config = dict(
    n_kv_head=4,
    d_mlp=512,
    vocab_size=1477,
    norm_eps=1e-05,
    parallel_block=False,
    init='normal',
    beta2=0.99,
    lr_head=0.00737,
    decay_fraction=0.341,
    batch_tokens=32768,
)
Each number is 500 + 40 x the weight over the matrix's rms, rounded and kept within 0 to 999. Layers, rows and columns count from 0. Numbers have three digits each.

# layer 3 attention query, 128x128, rms 0.203, rows 83-95, columns 0-127
417456512505449498543532472504499482464484522507469527403497432453569531528465476439494521504515433473542453514507487438453577439476504499498545522481500507467601463448521469469534478463500496425497434520516473498513547516516557534511447479463479557549507518496483412478533518485508453513495535486481494527479430414482569496509561503526507499490528564471459484553504446496471442573490
535529477518543514385509510464487459499454556507465459529477497456494517497467456592476509470489464459477471514436509461508489463461433448494434438547543435527452402476454504491501523522537456546539551533538542395516472541485446518504518525608502431515498481543575514461470497509530456470523422518557512501508478497487502494456565547446482520504577550474457506519531466487556468546463
505501523539536541568504477489431531509581510566483510438470511551547556430582564458492503549475556573494489465482578513453444525412424526449456417555533543450513527556468484512529488548493568483553493552501571506499521519483570498518507500465526416449463543522539495590508535517464492476521530459404505470514496503535476434519511456463526533392542452557563558521489430483443531485485
509531499532561519550480515486605544481538529569482491516532558527429494503488539519374525475508575542449554473483507500458491496475515521582447539515469550494518522528488550530540527515518530489419565550532580455537581460503556422519496422504567433432515491494486466453521492512480476461578520530544395528483470546513503431472441484498543499444466437400500535491434437478449505492493
462496456471578520525476470536465544470475516483545481433502461486539542428489520446439537544502501443504395473509516492510536508446463466422431416539568466516462421565452478533545498465502460492482467491551511488541525536541464558485534585484540542561549465502452485548555514455543494489532513540495534518498530482504506480482545510488566480454500459558526500450538492500558523558523
518491450478499532503489508500468542499433495498528470503494457525525480557540510466532498510432443467485471550478469501418569488511516532521517493545476517504503455473521440481501545562456479497458495521527517540464442468446527535546551557529546472535409478521447575516443490483530516559499483571467487483509508429513522549467525513527538592543547575502493515526555541516591478425409
544486464553477473481485462491465517498438524480539438512530540510484499525499523483595509533457466514496545564487438478535536543533491478466506497501503444474473554484488492425487498528547454494532494526494480504473467541489433526475531542520514518451524518501469564490472486480517537504494452478480546489480458443447490571491501470501441506540487487531564467531512528501541492485492
502473516459451524581544483495544512438460507489516596473485487447507483484481475548492483497461508443578443547475547520469520518494538483446493502449542500505506457583524533449488539511529470468445520438519544431477558517575548459558437429476545481532506538469574530483546561501517503449491509413502563484512455493468525569426543490498514533478449540545506510513508556469477474535521
459450503501466454550504469484572508481482525490487519475455501464504526482476518470499542527406539520491504500520473455515611464507465477552471460517495488504489532465479582493547529523474526467459442502536534403489496536555608483467543427546491463492487491505498498484541560526488484512518452490430492502461445479459526487434527525573501502444537455475489532550500479464473527523512
437465469545483532527542501456503533470491480603489480474484453508511511495511462449515516469481544539482518479501516495459501515420487509405488477548475483475492511525546425531540532505530519464514529558429505516499496516510543499533409465481511495478446502498494503522530517513493533492508557539464481519450446527455592530481514490411542513417460517573494518498518411520464474558485
530575475498505525492507465491459485473497523465510481483512499511515532523471480502482460482430441389504486503478511478455538503498474490514415488492484477532469470435472538474552561547512479437533481456546521419508551527500533519549563496441499468536509474431547549493425544539519521500520542451517521446597494507540490474503517535543459551534506572464473523555490567461453525477442
503437474465510450525493448527489531479520538490497442439483504498491540499501554458420467462478505449539540575516521503442535519524522516465517479473439435471469488539460433439598441507482464537508480508484586523471510524440547577532477508513555461470548493488534539490468573466521506470505515524438535510515482469462511495455473490497517514496458530541557449583542479479552507467466
486529493503467508492526571537505513491535518541621468510505522483488552422467553516460499495509501506440571452449500561512570472534489603517560543466493513504486529472495562508540487490474536461504543432511532544505505491455557480443559493581497482463516501539490525539533439584495469499503530533489518469545488532521456485486459491453488544488448428459486447554547521487538423476448
# layer 3 attention key, 128x128, rms 0.225, rows 83-95, columns 0-127
532537554478553454518497514478578489464509529487505476496425523507470434435584515470509508531486490481496453498516455487532509510547468466465530530487535462497542476548498515479513499509461544526522483517493491487511465490540511496449495480512522523514452527460481495485510486464549494485493506527546502560503499541439476567521540473572467450484466505555486524480512520505515485511492
507502449514470539423488437521470477526472407527524467475477419498552529569497478511489483550516521527496487549561577493552461486504486515623478474431565479571523479500506485535498457505513619532494500465479502488535517459565565487482398519432482514519474541505519527524539495514495525468493487560465492496531499496501555542418495515426541464497496492505490508547551491521552499521477
573508521467492461531513443541561509426442464520508478500523487551443432547470535516485530439489499410481471470533512449494537535526535498488574506518465506493526489472453494485519502500471542505515515565546555504529539546478474463550537490538430473473506441425477474492538464554526533535545474509543444475530456522447435475544568557507483558562548589494482483498545503470561477446479
553472596526495462550495568476481506507489500495532482490507535614514489512529523485486567431478485437516503421587472497493538554420578512430574472522417508456508511503464575502489474441461415507525450503639572503523494527438560514505628522557506485506551486395429487459507527556529560570570470477598512483452574547472446533541565508464437565517522543460488516474486491479478444431583
557493513490457465506472504483455508494403547504475440491468519481472463465496509529586556541529455550484470452475483553488587523486544443459490491494478515510527557489484480487503525570496484548478522505557435595545394548472454460482502539525423545517542493415497519493452459447535438515497540475504479490495496552599478549541590433513539493529522566596515543499579509557494520434526
474489526486494531483483492496481529509521496518475491535466500421507528446497499543526485482498505517553471532440536509572480480501469502501473508457604475510531480455526470513495431530544500503521541498395492503491511526513473402467432471475543460526488510541524479542540507523456460521457480472541518552487537540474474525451512518474478465465504502511456532471439437479492482533510
441530365500506516494471448551494450478520507528479546476510465396522570521464495565499443548507524601461513535451560502508466491555479503580396488511477494561518474491556431542529542502497557500468527510395458503471495468509453532458423522432470494526496487604584538525508503455479426463422551514379494524547492415583593494466442483502526439497502479507484503527549527533485557541417
530476554499501459494472511519565505559439464486477451473464470511541456474480485491464480508574501456479480461543463530488485461518434508527538526491590504540421550505467533475497450570492546479566431502495500545461544439557479549557553509484526474497452440478458487518486547524530606527438479487550564491552556504545504480551565492522489479504496554490504467480468500470501478534544
474520449522575519504468424521487390459519489523550504454478483494547501576502506526484441538517486534479461507520548470473478530507479485557472471494449505507529462497545438532511526487472506518489491510479512496454504454489433556431462532405477521502518496511502521505513460443514441459468571480468438538561515410592586531545491483537517457477500523489436463548532522530503549481466
538479481464482509481521445540536484525533385502497489583491461468445479500538513521463458519497451452500467542506493489489431384616411490535529539498596469560506476455571498499512476483464585491529469466456514451492526456574501476564399465467540486536436449513541484506499499527520588489510430531484471497495499523450501504473547551483449469505490539505431436528494447477505510507475
522490563547512511500505518520498515482437521487475497489490465516534497506406515520480520479506556454535458508552520469543544586456498479484553510530495515439503515505455479423488468573516500478447471547534496510486529512497496523523576563547512504439510502476472524547510506503517525531503448525565507529441532484508460484520543473447503552489567530518527579459482484488538525499508
456540446508497516505499460520514463504488479510517516484518494426501506527442499536547485524548519590463510441486528484494510500544472529546452525508463517537537500447540481485494541497491553492508507503470447528495496458503472505431441501434473497532490492569547519487528488479494465433425517492491488526520492474565547537508533472486462467507504502486524515504527527509443528517453
491484510468509502475464489497575467493481501500484480543528511508486438548490472507502544483500534464502574470485538439492536531454535468482529527476466554493472458517584502506513488476567481526472483575493542436520525534534500453545472509489507490511551499507495522502467501520509547555500484507504516499470535548474565519536504487491440566528473486439531518539458446510469504546510
# layer 3 attention value, 128x128, rms 0.286, rows 64-76, columns 0-127
488514501511534555496499485623469459509501492513460475497480514488502538466518546513464490499489482503508507468458498503510482542477588455487493483461491445534435507509474505531484445508456536480548493568557534534491449483489511517459502459515462520475463533533500552503482444524545509504470527574535515443507474492507510537495505568472529396485507512499469488442543486468485522490548
520486471494471553482554596521496487542607499536487527478565500558428536505450501493502558488501468495433545530473480431566488527410511489528471364427483539441442539513516463667517526522512507520471476546492507484525478465473458503532483524550477473506475451464577381493424523514538592424476550534513517558480491476529479508486476518515468493496587556498522541442508516531526515492448
517455502403548520465488466458455511443522528402493437493425494492524472590456440454556506493539452496498383444505517522558529466551523513467500555503545490509562481532493509494532497476457533543498500491424483464454529537424547508484516557524494519498543579509463537491522553463476533524533541444518510528498508439476501456471474474477427520525423476562475509540468501468476538505502
456553455472487540463536508523498508483534480569467551463471479553603496509446487472487540491465495490480518513434472534445515432443588438545510443485491546476527486488528492509510502514524560581473543514516476483438544493527496474491483479491490472536506505509476483517473478443533588498479515462544466502538530473562485519481470508475524501553516483563543574437529426521464551456448
445526468519492462520549509535629523499475483482524514494485539504412495497478477564548499503496499527500560500517500484497529491532447463507508508479504439539446499514501551410526546490479496459496516515477544544499502532464414548528531515473574499455558463509458450513551582450443572493506467434502542434504465509492488513529477506439501543523476501584531406507542537455544442413482
494553496450498547513548527523443448479571509427437511524500505519484539567468571462518513492460404480454440489508503517510484545519512482486449512405481526466541448527535509500572472470484556525501512509452513521492529496510547503428511492576480435482507515483427453450500569493532500491448525490580504509509426436508515496570457522502547502490549462539532547475564472511458551487472
504490495476483498508505473476530457479519496493521512505438515521451449462514471475499570468432499531467497480501564444565511461545471535507447550531486482465488483475514504515488435483467453479521508507466476449494442541444501473495510485517521546548527477507510469479501510548493508560506470501483511461473510432504476515485493525482466581480500494465472499497489589499502514593484
450401517571502501491552501573490485593549518465508513510563521536458511532536544528508494494520415548479492475518501569486503477480462517436486485490503488497534537501555507512505494477487454560426594508503511499498501519572484457531567464519543470468491417515466517461469555477525466507520565526515497494513461454510417575477446467484555467492477477444527518517497442519444470450436
567568482494458460457514526483498481501497476495535496541496483441502507457485528446506528506512492527494521519524462496494465494513537466476506509451482444513573453453464592456520446558565511428541494553486526541503510469459451473505465485480483513525489503484497482486475556498523516591431454486492464427511466563531518556504495509514575559519558484528520454435492565506453572525449
441495481437523524481510560481441476518469499540539464515490553523530422455426472565401458555565519477567517522483459436465476480502534487530496456521517474470439573523534461569491465439508565562572574526519476499369490526563503519539488532554489452471559539513516507534537527496479513387522556493450488451504508497491520496514553417477394524565457510575504521439532481536516457532531
469495522514490479524522462488548496483473334517522543502603516494441472454568531523484501559479474493500490504498545509467507484497452521493509550457492548463542445522467551500393569506513460457455585512556444513549491532499509522502470528462482518528479483444510409504484534507504536503469520433456507456455476516544563526508511459502477512493526568515527449482497493523545493492476
510559510555479475490542511532516514530519471551443524465519461509508505492553516510523549496412467521476502463510505513505462430485537502516517547468484474521460465473527556539498537520438528481421496553504536427554509517466477538435531483431546536487575435507497473472514487547592503522512481487548545498475535512521468539524478523511576495472515458548588493515530483498558543510478
509521536518472487512478480546498496494483501479504515448500536509521488517527497541474539513512527519460426516482537514476517512539557480527543517513558454500461458533485478487453494506438477570510441476495474420505497532456417507490490415504425515483433478530493557563497479505453429517579550485442491489474519510476525434520568545408443511500484554525478471460493466508449443503577
# layer 3 attention output (transposed), 128x128, rms 0.208, rows 64-75, columns 0-127
497460465498496523453531515483621473462485520493585555545482517508535478477486469483543509476561504493516450538521554525512501505474478507460542477551474482468506471465442474580494493522471499525511547452427502459528499496503490494542551520495508479509565508415523452520498535507494447497508489481505485495508473510509497476485465482478512587490440499529500540546468481516515491519454
502498512477510440471477411496501413545385542491500526451385531475588528497523577509451479497528473497508486502608494504407494487516470499517495491542516462451504499524512504458538492432527540436519502500509513517485502530516562541509499476400488558517575530552420548510604484515458439484495510476462494533426503461490492559493549454581542465446496508512497516540449510507465570540545
481505473537485486500517511517518515544469525508509506501558445486489491483483537478447481502447546478509545509472497547462521491498489468492372505550454459510459446515494529466467501529563429481546507438508543539569438523550495421503524493477502499526466452430531475519490523537495459486514510528533471474521505548493474527532497562514535438518541504509527491449569559469529509442525
489434579542451467524503526511501539537507521453506448506528509461419449462524469497552457523500513502525475453592479523504467521497461561480462534481498524531456536496480486551446535566515452475457477448444512517512481527511495509530469529502547540450499463489502477485488468475516484439469475547488515523497519486423524522563543536567520449475530565534488466521439486547508488536547
529514477484505522483468541469432508453491485510548512460478483443514533506515500493505455528496471498492488535423499448460530467466517511479453388508569537494623500490513493527524534478543501542451567476513477478513491506451515503464463543538499462475469538483522554532479396541504408463484519525526525579508469514456428473451584525544559497493507498518528515575555504506506518549517
555457469497458506494428446433529590491463545516487467500504437466519476485492430499473546483488525476521515527526495557493516470439502512491427506556517504510465531512522504521423505561540447509465484438545518518526451544468447493521477529453536525521554462489543530564471502538454483539502506564467491459465531548514523514480558519549464491478493533532498461485506544534493515538506
497483471444580483517433488499509473471484533508458558546600506514514530476461566483531520510521460510513488488446493565512514491509523526515520523527474502525480474491511505529526561442508518488444457425535544481506504444529499478525516414443460552478539503553512486505579510556471480439485483488478493563444458443505544459523479507511453510556503450438512519521491488507484503460528
612505523443477440557458483501534573352487477578438500510501450495538512514467487472447534512519514426550491497484507429486570525464482471484444509504497485536480478573423458480527476601454547459492396507517511465489447501462514549486400514479456525460539571455498488559527479491507554494495510442471493515536480546563590368524522602493455515526492476517503499516562551446564529562533
349452522502531532581508478460541489510471539485497512541459421473458473496490470516451495467490510514505468519443546516529553474478536531510512484454475500478470542580559501542465559448473536580477399490504479476487486490533528529441504513590540482517552495484545477498472514536499499454575442508507537603442481536468504509504492518456482494518478529516463477519505436510497473576493
582499489545492530450499500501489497515503503473468554524527504457551526469475505417570517436501523530499507470554490505508490529482451557503485514514494516485542407449491487433539516460487401433514469528438555457565563446438526552467568558424523526500449521480493499419423515485441552505484516483552465534493517431502495456426544652548523477495616600498557545491461503480482538446490
534462481488502562484523533479472516485545537478518469501462508460517565516431496485462489470471529498455548470509515476536456478510546519536507480530506484494495510495538496500553477494493525523495482553454594435464511475423476541453501454557522442469528537589500514496568486537467476498506484533527455553492484516512509465542468464461509508483464519444482505501469497538435490498536
508470439456497559494523532532481483471489506497512480519492490560483471492487513496506473503595457492482500450534514494451553495492499516467471488492543559522531574555489457486473508526547514480471507486515514572470514481496485489556475489547517506520483555481479466501484492496495444453489483517458494522523453556466514505523467488528448503501500503497487498484534513551472499489537